config = dict(
    n_layer=9,
    d_model=640,
    positions='rope',
    rope_fraction=1.0,
    extras=['some layers without attention', 'local attention windows', 'shifted keys', 'gated attention', 'value embeddings', 'hashed n-gram embeddings', 'an embedding shortcut', 'learned residual scales', 'skips across layers', 'weighted sums over earlier layers', 'capped logits'],
    init_std_o=0.0,
    init_std_up=0.02,
    beta1=0.95,
    schedule='cos',
    final_lr_fraction=0.0,
)
Each number is 128 + 32 x the weight over its row's rms, rounded and kept within 0 to 255. Layers, rows and columns count from 0. Numbers have three digits each. The size before them is the row's rms in percent of the matrix's.

# layer 6 MLP up, 2560x640, rms 0.295, rows 2510-2559, columns 0-63
083:135124101057142076105162106099178125095139165135106117108148131159103154150110103162126160126101141136114152108156123155160129112114157120166108143128098182115049175133143145194206129098110092
104:142133161191117059101112141162104093165150127139086174165125093098102142129161110102035105068151057092094140164132141142081129122098191155208137122098164133170125111139049143124125134107124113
093:071124118124104114115096105144138156099199127149114178086160080144154165136128112103118133088082100126142127140191101075105150098132173132119191143110125124125076126111148121158109161161145078
098:146132138146138152120109098184092099118136133157134158123150102142108161122057134199146112175158081139209148124123166118149106109129143131133151121057166067133110177167150095124164125144176093
094:112171140146160130143142120173106132136152086126148198120105094068151124126153117095189167170141072177104103103151112146143146153096121146124150103179101110158170143167163198148152107142124144
084:148063092070153126146126117121129098150109139173166109085129107143143152085149124114157115121121212093099147104114083114149135080108103143117116113166132096084161097121084188051079143126124109
100:160089077105108179178128115096073102101097110137164141129153171140143156160121108121149156117164104159169113073094129163168192104090133144107162166170100126125125154080153130108125055143145104
091:131184161109154066143107140098092165128053180101158179167145109196088140077080043088146142122129059108111162031128111125157155103157157165162099134126055124153128175133116153042097149060102140
102:147129145176156166113146142085118102058074162124106098153129098177131042137158129148138214127104104135099158070120068169135168078174052097184106096106132127122175090165107150122119210079123082
092:178123111131086102190163104110121186110126102127155127139130130110142136165142142103077169173161126152127102150123085139188130154103122116167113083098168162115144155144225126113085088113178145
097:195075101121093171180136133126152138116159145105090075110098098147152204090185143111145175161137140127119160104097139145045148102130079184196109116097103152173162136150147077107117104104145195
100:117138177134111167117156194146154166203136115078103116143100110127151136105155115117190104066147090102119169114130125124115120125209117124108100077100181116142207130105179134126105110113137109
094:174140135097155138079138162114118108104150093123129106119131066153068111194135126152129128090109106175126138175082123083106121074162122131110098151109158174164106116092172171181130158128155137
100:125182127107143119172150143136087113154134138132171128089132133099146105117130176144132071120182183166147199116125130121104158109146127168134101115141166110128159156111148106161121162149089136
104:155117102128136142186109111122092090143132152132175095155115122131142158143126136076169129166152105124121109104139180065048135150184141157140102123115149067149126145124177202154113148097097187
102:193129107097112158156133125102130139125174118165090091117155196170130147119103105127176108123106148106141112099111100144126152140123150119208096121046078115109161138177180156129181109111132189
104:121051102128158138131099103124091102140173164062127209144157097144114157112042134070117112138174088154150146165119090104111069167157151055109114086134109109173164148167095119141074121133063172
108:162144109125125133165147162188189122128116131091158156146144129158163144156129158142106222117195133124113145108164136086126174152181147111106116142155132110175137113170109087172049077114090140
101:130139141163106086075146080097108136125144119098132118095117147155097171090177095057148078128119153154107113039115161139141180133138122140109147010086072137120100128165181100174098118139137152
098:214148111151128135109147155152138117125186103122119135133187102193174237173130167161104199153109150167083107060103099143119169150138111075175147198149136135134132103133141182162124110061136141
095:141123077118096110143127109177118165083103085062093118158116144153218102111159093157095110150125181163136184077118206147120126146106100095139107144151102091152139115124122118112190112152167119
110:100083108127120201153104081121092131133087088161101119139121162124108109157136161097122166111129118156058146098073073127118126127151087133158133151136181171081136158113123124118071134111156064
111:162121140136122107135162100119135090124093094159174120081168175064072113137127132155141117143180143139127155140157162154175167099138100102133171100098118117112127149130158131178135119063136067
095:165080135061117149112166067080158137141099141215104145155139127120128164158144127079181154142081160099145060193100124164124108179117044139120091156097127089158219131161156104087168078202062174
112:168110155113079123121119113164145136047143153075115130164080080112121101209076226085123113119172139113124123144105146136152165129189093139096144133142140127066100138150150148116159141122119115
104:121141102122161138130174138180133092180165100066140136088148133079135113101121101190124101100108138123126146093147112121115146108169112200195124130087080135163180112158169170091136109154113122
117:120108074186124123118185174132120175108121112133080168182145100156128099103145167103127106119149066145152203049108094095135165211124171153099118140073069111156109133096160136108146183123117130
099:175141122147144169159002099148136110120148153144107079161118133153146168150152101099144108113157047179175121098175113142112088157201145072151133107216137106168113137059139119066112121145106172
100:120139157114121115151150116146107078103164142042124182119162087132089089118178107128143138111125106056102129132131081143147157100084088123119067109161160102055164154110130189123087117160096110
103:119192107149172160116176115173124117081115166122123099154079165140126100179139201117102112169168115149118121170131134122074161120162143126077151127089108168084087098103104174070128149197086087
100:146121178093175103137098180120144160162095102166138159081099140115110085094181157109112149148113141138149146098139128182116117159124082169111129166169170125160120175156097135174085118110119138
104:094112154128174120129096094090104095072126108152132089115122137152116123129175098107106169132113125143129078119093125129140079108137174092089087142141106136048169158129143104077156166150089140
106:160135157139142155128166085120142123128083110115197148150092159145089150070076135165096177074129138159167088032110129174127157091136128109129131124114170103116084144158068123076089202097117151
098:114136068110139062128144101112078120131168121153151094134183161189117164090105129146142116155082129102085144138127132166044102131123163104115137152141109099120130181129067186051112111177157161
096:141133180084161152060133105097118126162123108125152129132129107144203125147125156122132099155165099126157169047095128051128102178151086096159149116140163127179150126094069100163116151123175130
093:113141128100090058128154099125106141115152108165152132119092071112106133167060145119178143164164136183141072094149162076153139108115119100089129167162150119070104165105135159119162179124121100
099:134168112107136177085149106105104137129154085135124102140120177110163185167164141133128148116126093113065139167137117114152127128099108151159086140088119119129168154190083129111096129174132160
095:197163145065111171086141112081124109141124124116136155139135164146162092113166133124107161147187169081183145147084116135143118148154113085129114132150127164182089132078109142113140148080171136
097:127122117137139174171181117187123153151126101140104153165145059065135088191164101122119156139147120093185151160118167137084140121118135112122175100153095171091191126144151067117116141140160130
102:084161110135127075142062141112121164124074156177186145162079098155162110129149083112113150131197102124134191099109105080105135177100211142090162136154116152117126167196105127113130172194215170
099:135128130203147119127156111165115143118115114113126120169128136095093143102156164123174119170070104181167137100079114086107065076094131127142105061148069140162177186125145178091091185092163157
097:145129133082115114100177130138165118118084143122138106155127155122133132119095076115220142089135140116166132098101087141087083117123163214124080114112120125143149149144131167173061132124181165
098:140169121114143158144108157166143171108141147128149163177108106163162062083124181131071165131175144151098179146100085134111118129165118106113135105130149127144092101087168115110112169175137083
113:158169165137095123142126144089132113142131074167140129119107110142105111156162159103174137128103131109114075131139133082030087132168156089093128181136139133134193138174124133152073170178124177
098:093150104102146172087143146097212117210087106053145138098114178159116221209141135120110143170135162186108093113170107150115158121123144168096107118122107113128099165108101160149105150116102132
104:114149092139125129085169133124151131121139143112159134152118124109107086096170102096133093119142145199175121178145128145067187116111115126085124147153160169140116151137054132141141118146157099
102:140076109146070152172144140116037146123165132169248102108127146153114157128097116125107202134079088159169162106114145194127135116116092055113182110109168139202157150145136118111127118162179103
095:149081121176124158093123189148155134154152200094140041089084138152117123125113165107112130085045169095101140133140141173138151069133071116199091120128091127090105079099144149099087127055130146
099:169160149114108085034094170102114106095115128146124166132135132098148154125129128109136124113157108085098146134110096156089213152125117112132133068157149169113188112133111146162140171097117119
100:176177082146194088204124148117126102059107116102140116087125106151167133042133177156181143113118098091173163057143096130172059162175100146118133144108099130128130112134082107162091108109178122
# layer 6 MLP down (transposed), 2560x640, rms 0.221, rows 2510-2559, columns 0-63
087:155184141179197148139113172127096078117109094136154098153147100113084113103161146123149126135136143136106094141148140121149123096094127138118141119144167095120129085095156079121087120188105169
099:122146219128121208147130058118052143161136147096129109188143129091073104081126084120158128067150147155116084074143122123179141146138087173082119128081116155128137139160105111179136140113115154
091:098093120149140157131125168158152109107089157100120090172075102100101144137176131160146100135135087123148102166093131123113107129091079117088164184130084122129162069112119115121133084159132178
091:152109128159182177143150134102161146146137175121057119183132120134147114130177124135116155158162148175105116153091107153129156086179096099166115139106129146133147150125161159081063160037185169
093:107124192195168044185098115133178179138102108168112119096120130168122095157139069145135122088140055117138157142151125147080162137116132093111150143115098098093156180153132106117117160150147187
088:108149181108109149095142172142114097134146099156149227105088169102095173105067123134084151168115101177094131137073098095173159103132070164146076103138153143137137126141186146192184130141102140
104:121135101101132146091080140118133073133136210144102085156174161167140160153079164083157114154151127154122093106129152200102156134094132149062123070151132122192163168141118184129145124186147154
094:133081143116089158187122137097107097126132010182142172173143100085141117116091139127118137139124139096115060118117104141189139146130137132086114122177115132178107100150136127175149143129140130
106:121145107125237139110086085128152155115085123088132130128149150110132122153143138140147121098137098189101121154097096138107138122116105173141149176082099155130176168146156135140216154075119153
093:139179145125187136134146111109104107194097174077161126146071106100109140107127132128170116121093143089140144155132149157165158109117185117161102124091124148120164142087104123110155117106192135
099:129183114172110136088174127152098102043187112170072111113078160117090172103160142072088113144108123102133092093035154094095171095153092136129137160168141121129118092063111182112099137120146103
096:113122114095149119090155124069146153189145117155139115214163106128130080071158108160183084116117172133076110136146091190158201153157123150122107168147104184143134157133114140134133103099167118
098:110090127163141135154137115148137048111148106108102094143106149139116091161176141129113099194112106097106094152155082112129132131148182111177063106108128137142122084120108135170146097094088113
101:083152123133141165116097094157140140111135189155133153104155119117115173097096110080136167133119209101134103098104172114113150070099144198144143156132135142106128053125098130099099140135171123
103:138110105143142123116144119093126139200122101185156078084080112127137126109078153125107115156123092141133117070142133102108167082104114127165090162112130117116127125118092143159101124067126126
099:099115107168105162130176079123157163118151120135135121118145142147072117089136086132110160137175087043074159118063112105098134127161085159054151124162097122199135156093128161148129138149163164
104:176135131154173128178111056154118175124134133124134122111121112129150174142161135095077135172037084090148087117160154142187146176121106048150176056097170173142099122113156048148093101124147110
101:193151160121143120112163116182161135140142168144105145101094075148132156238175153104129152156178136106157151137161210182150139091124155166082095044140102137061191120141147111126121145109095120
093:130100094081114190152093137142151101072069168106165134135154146150084093106113107124072154163092138104139096153119115144153156130156124058192159141109202149096142104147039107151110069197120135
096:099169086118189197159165126184159113141159089154062132148073100142195087141061176177167145106142119066177180127137138097203115102127092123158103141135111068140155111121176175141108081171085134
092:135101119158121117131186129121141118081088093119178117196162153125190087112124069152136124087129144090055109111131156084178077087141098111133135119172110123143191122105146201126128093136109096
107:144166068118179166161099167109086109127122112165104075159142138113126113078177148093190133168090161125078161096089128124104157100143082164116137150099116156176121155136080112085087116147055129
106:130154169059102110144119154138085101126156138092179100089176150116146141127167124100095102119126181134164111120134132158149096164087159089127114092117090107146189118183133095138121171123143130
098:090118144200084192128106114095142114105126175169126175132096141123124133103106104122132135117120121091128152139115094158128118144123157024121117130121116037126137129130088156092161137188105169
112:210080121126060171139106098134116179164124114143162126087096097196145189144075152076129138114148133100073119156146079147155129121089151137108136162076133096128158150150097144158172160122159132
101:157135136151151120141174122146137125132075099164050137140093073155088169168184095116139125157129069155112147092117159144109135110145156146159106121155076096108148126151138118178070094102099175
099:139134141074121168158170163146057182107130116206175182134095162099132121082152107135129127161129118146127096095138132094137180115079193144171082129087132136156133126125114112156147147167089149
093:236146118098111064152118192135096067190103108109177090110115092148157129115135140133167158137255112096138146112126137148093141096106099145091103157089150113128134093089105130171088085103098110
103:114148169121131058073085064141145145131128131131151140125122187187068134125107079147113136098149112120103127074102110154133085139098089086180144106144138134122134185062138124106117129159098124
100:167134137086223096105119038160108106151154084113103198210028149127069109098126149221119149088100112158176101130148124134173126107160140105086058123144038063134176173097121076152158136130169166
092:137137145122113129046128143136139127183104129177141095113091164180047194078097151096159179142174103164158098133110163141182151147120103182174154103135115114146198129057174157140083089083140156
102:131119114152168164110131103140075142095110079154131088120136119141122174148157122146109072166128093134121086150169125101136090115093159075177116144130171139105107159117110151212121174126113188
103:136119102142011114129105088117140196177148175184176158153123153174146171095120180133122145115151169073126078143087095190087096154098130150136124120128185175136113113112088122108136105153132150
106:117149100169158115136139138149079127138164107124163134112124110159062115122132072081119106112115147149102149144096119148085166084135192141158126122123140089121076089089133142098173143113116176
099:133102075151115104134115132162131145125157146137128150130079080131140142084148131121084094095090130087083194149123138107138111162075140138158154143101136118149096151134108068137136158137094077
105:184142058101150113095074098101063179151145167150068105137152101132146128114136141160169168132148097172161156110132111140119167147120088121144183136077146096119135142110160111090071054086133166
102:141145168094102185168086139074141119163151113154163144148096147127137085139143144145163143132135147157093116159136099153145084140127147109129132107158180133151132118117126146074159118102087187
099:171164133132071156144146100137063164155216120101118123122099138155146147099123189165163185089188125121120143144174120182122123088153163111159088071108126157158175105132080141189148154089137138
091:070117121093116145096089191131153140171132137131173123121143200103148142104081099154071149085144138116155167097137104156135118121104130078086125114151104090144115105175125146186127136121131145
102:168108156176139215138128139142110149154139149134164128080107163172139111180143106201147072099156131110097145101165124104129207178194174160151144101104103115164189088192158130105163136084201137
100:073171126133133111098120113203080072143134193125127139167164083142100140066145162133135135203124166139154100111141176078162136162131139110136170058118134059117220095093114098161107148120147130
104:076184084092083114091065169113182142151102077177128163131093144112131114129156122140132109094069128131162125111109182139113178076105097126173133131145086161162107098107143102144091227154165135
091:123116151086110037114115179123174137132129137169126152095069209126091135110054085108152100115118136117128084087097112122131149185142099184097158163150117151124173133158151108126138158118152126
104:092164195164116105119135135107127148122099116168190119095155148101114077124081066133154129139120181121098115119134155199150147124119153133079157143152116126138106170115163157179138204112135111
100:159120134135126121118157140141168157105083091086094123112184093131190130074173140110197215102114140151108157133145160068170107116155166103110195111170156076150143168101126079173165145103046160
103:120082167121157103136060173122169155151119141137110081111144089213113122131113085158159131122080113104093106104120167169128134132172148118090107139124099120089095199153109160160153114081173161
100:097148095119128083099081192122135152144136108137121122150135182044076033106082118133119114104156131156125087158120105101077123139148146075090136140134126107131145185128135128123106130134170150
102:099150096144137103141168139088200152155145117114189067137139180138159106113068173092085146143152110117160095156207090111137113163171106118112084154161141095152143151067112137132070083125128178
097:191099074083114124117127094122147057059147155088126109149143161137095121080074102161161151164091123186142148054118138143107135132049025101160155117109089130148145148130164120130161130151115115
102:139154140102101142136164113200184177062116158128084084085166099121111146103171107089092151130123107152116128164106146202119179114176096164187128124111178125168105175119098135101060096093141152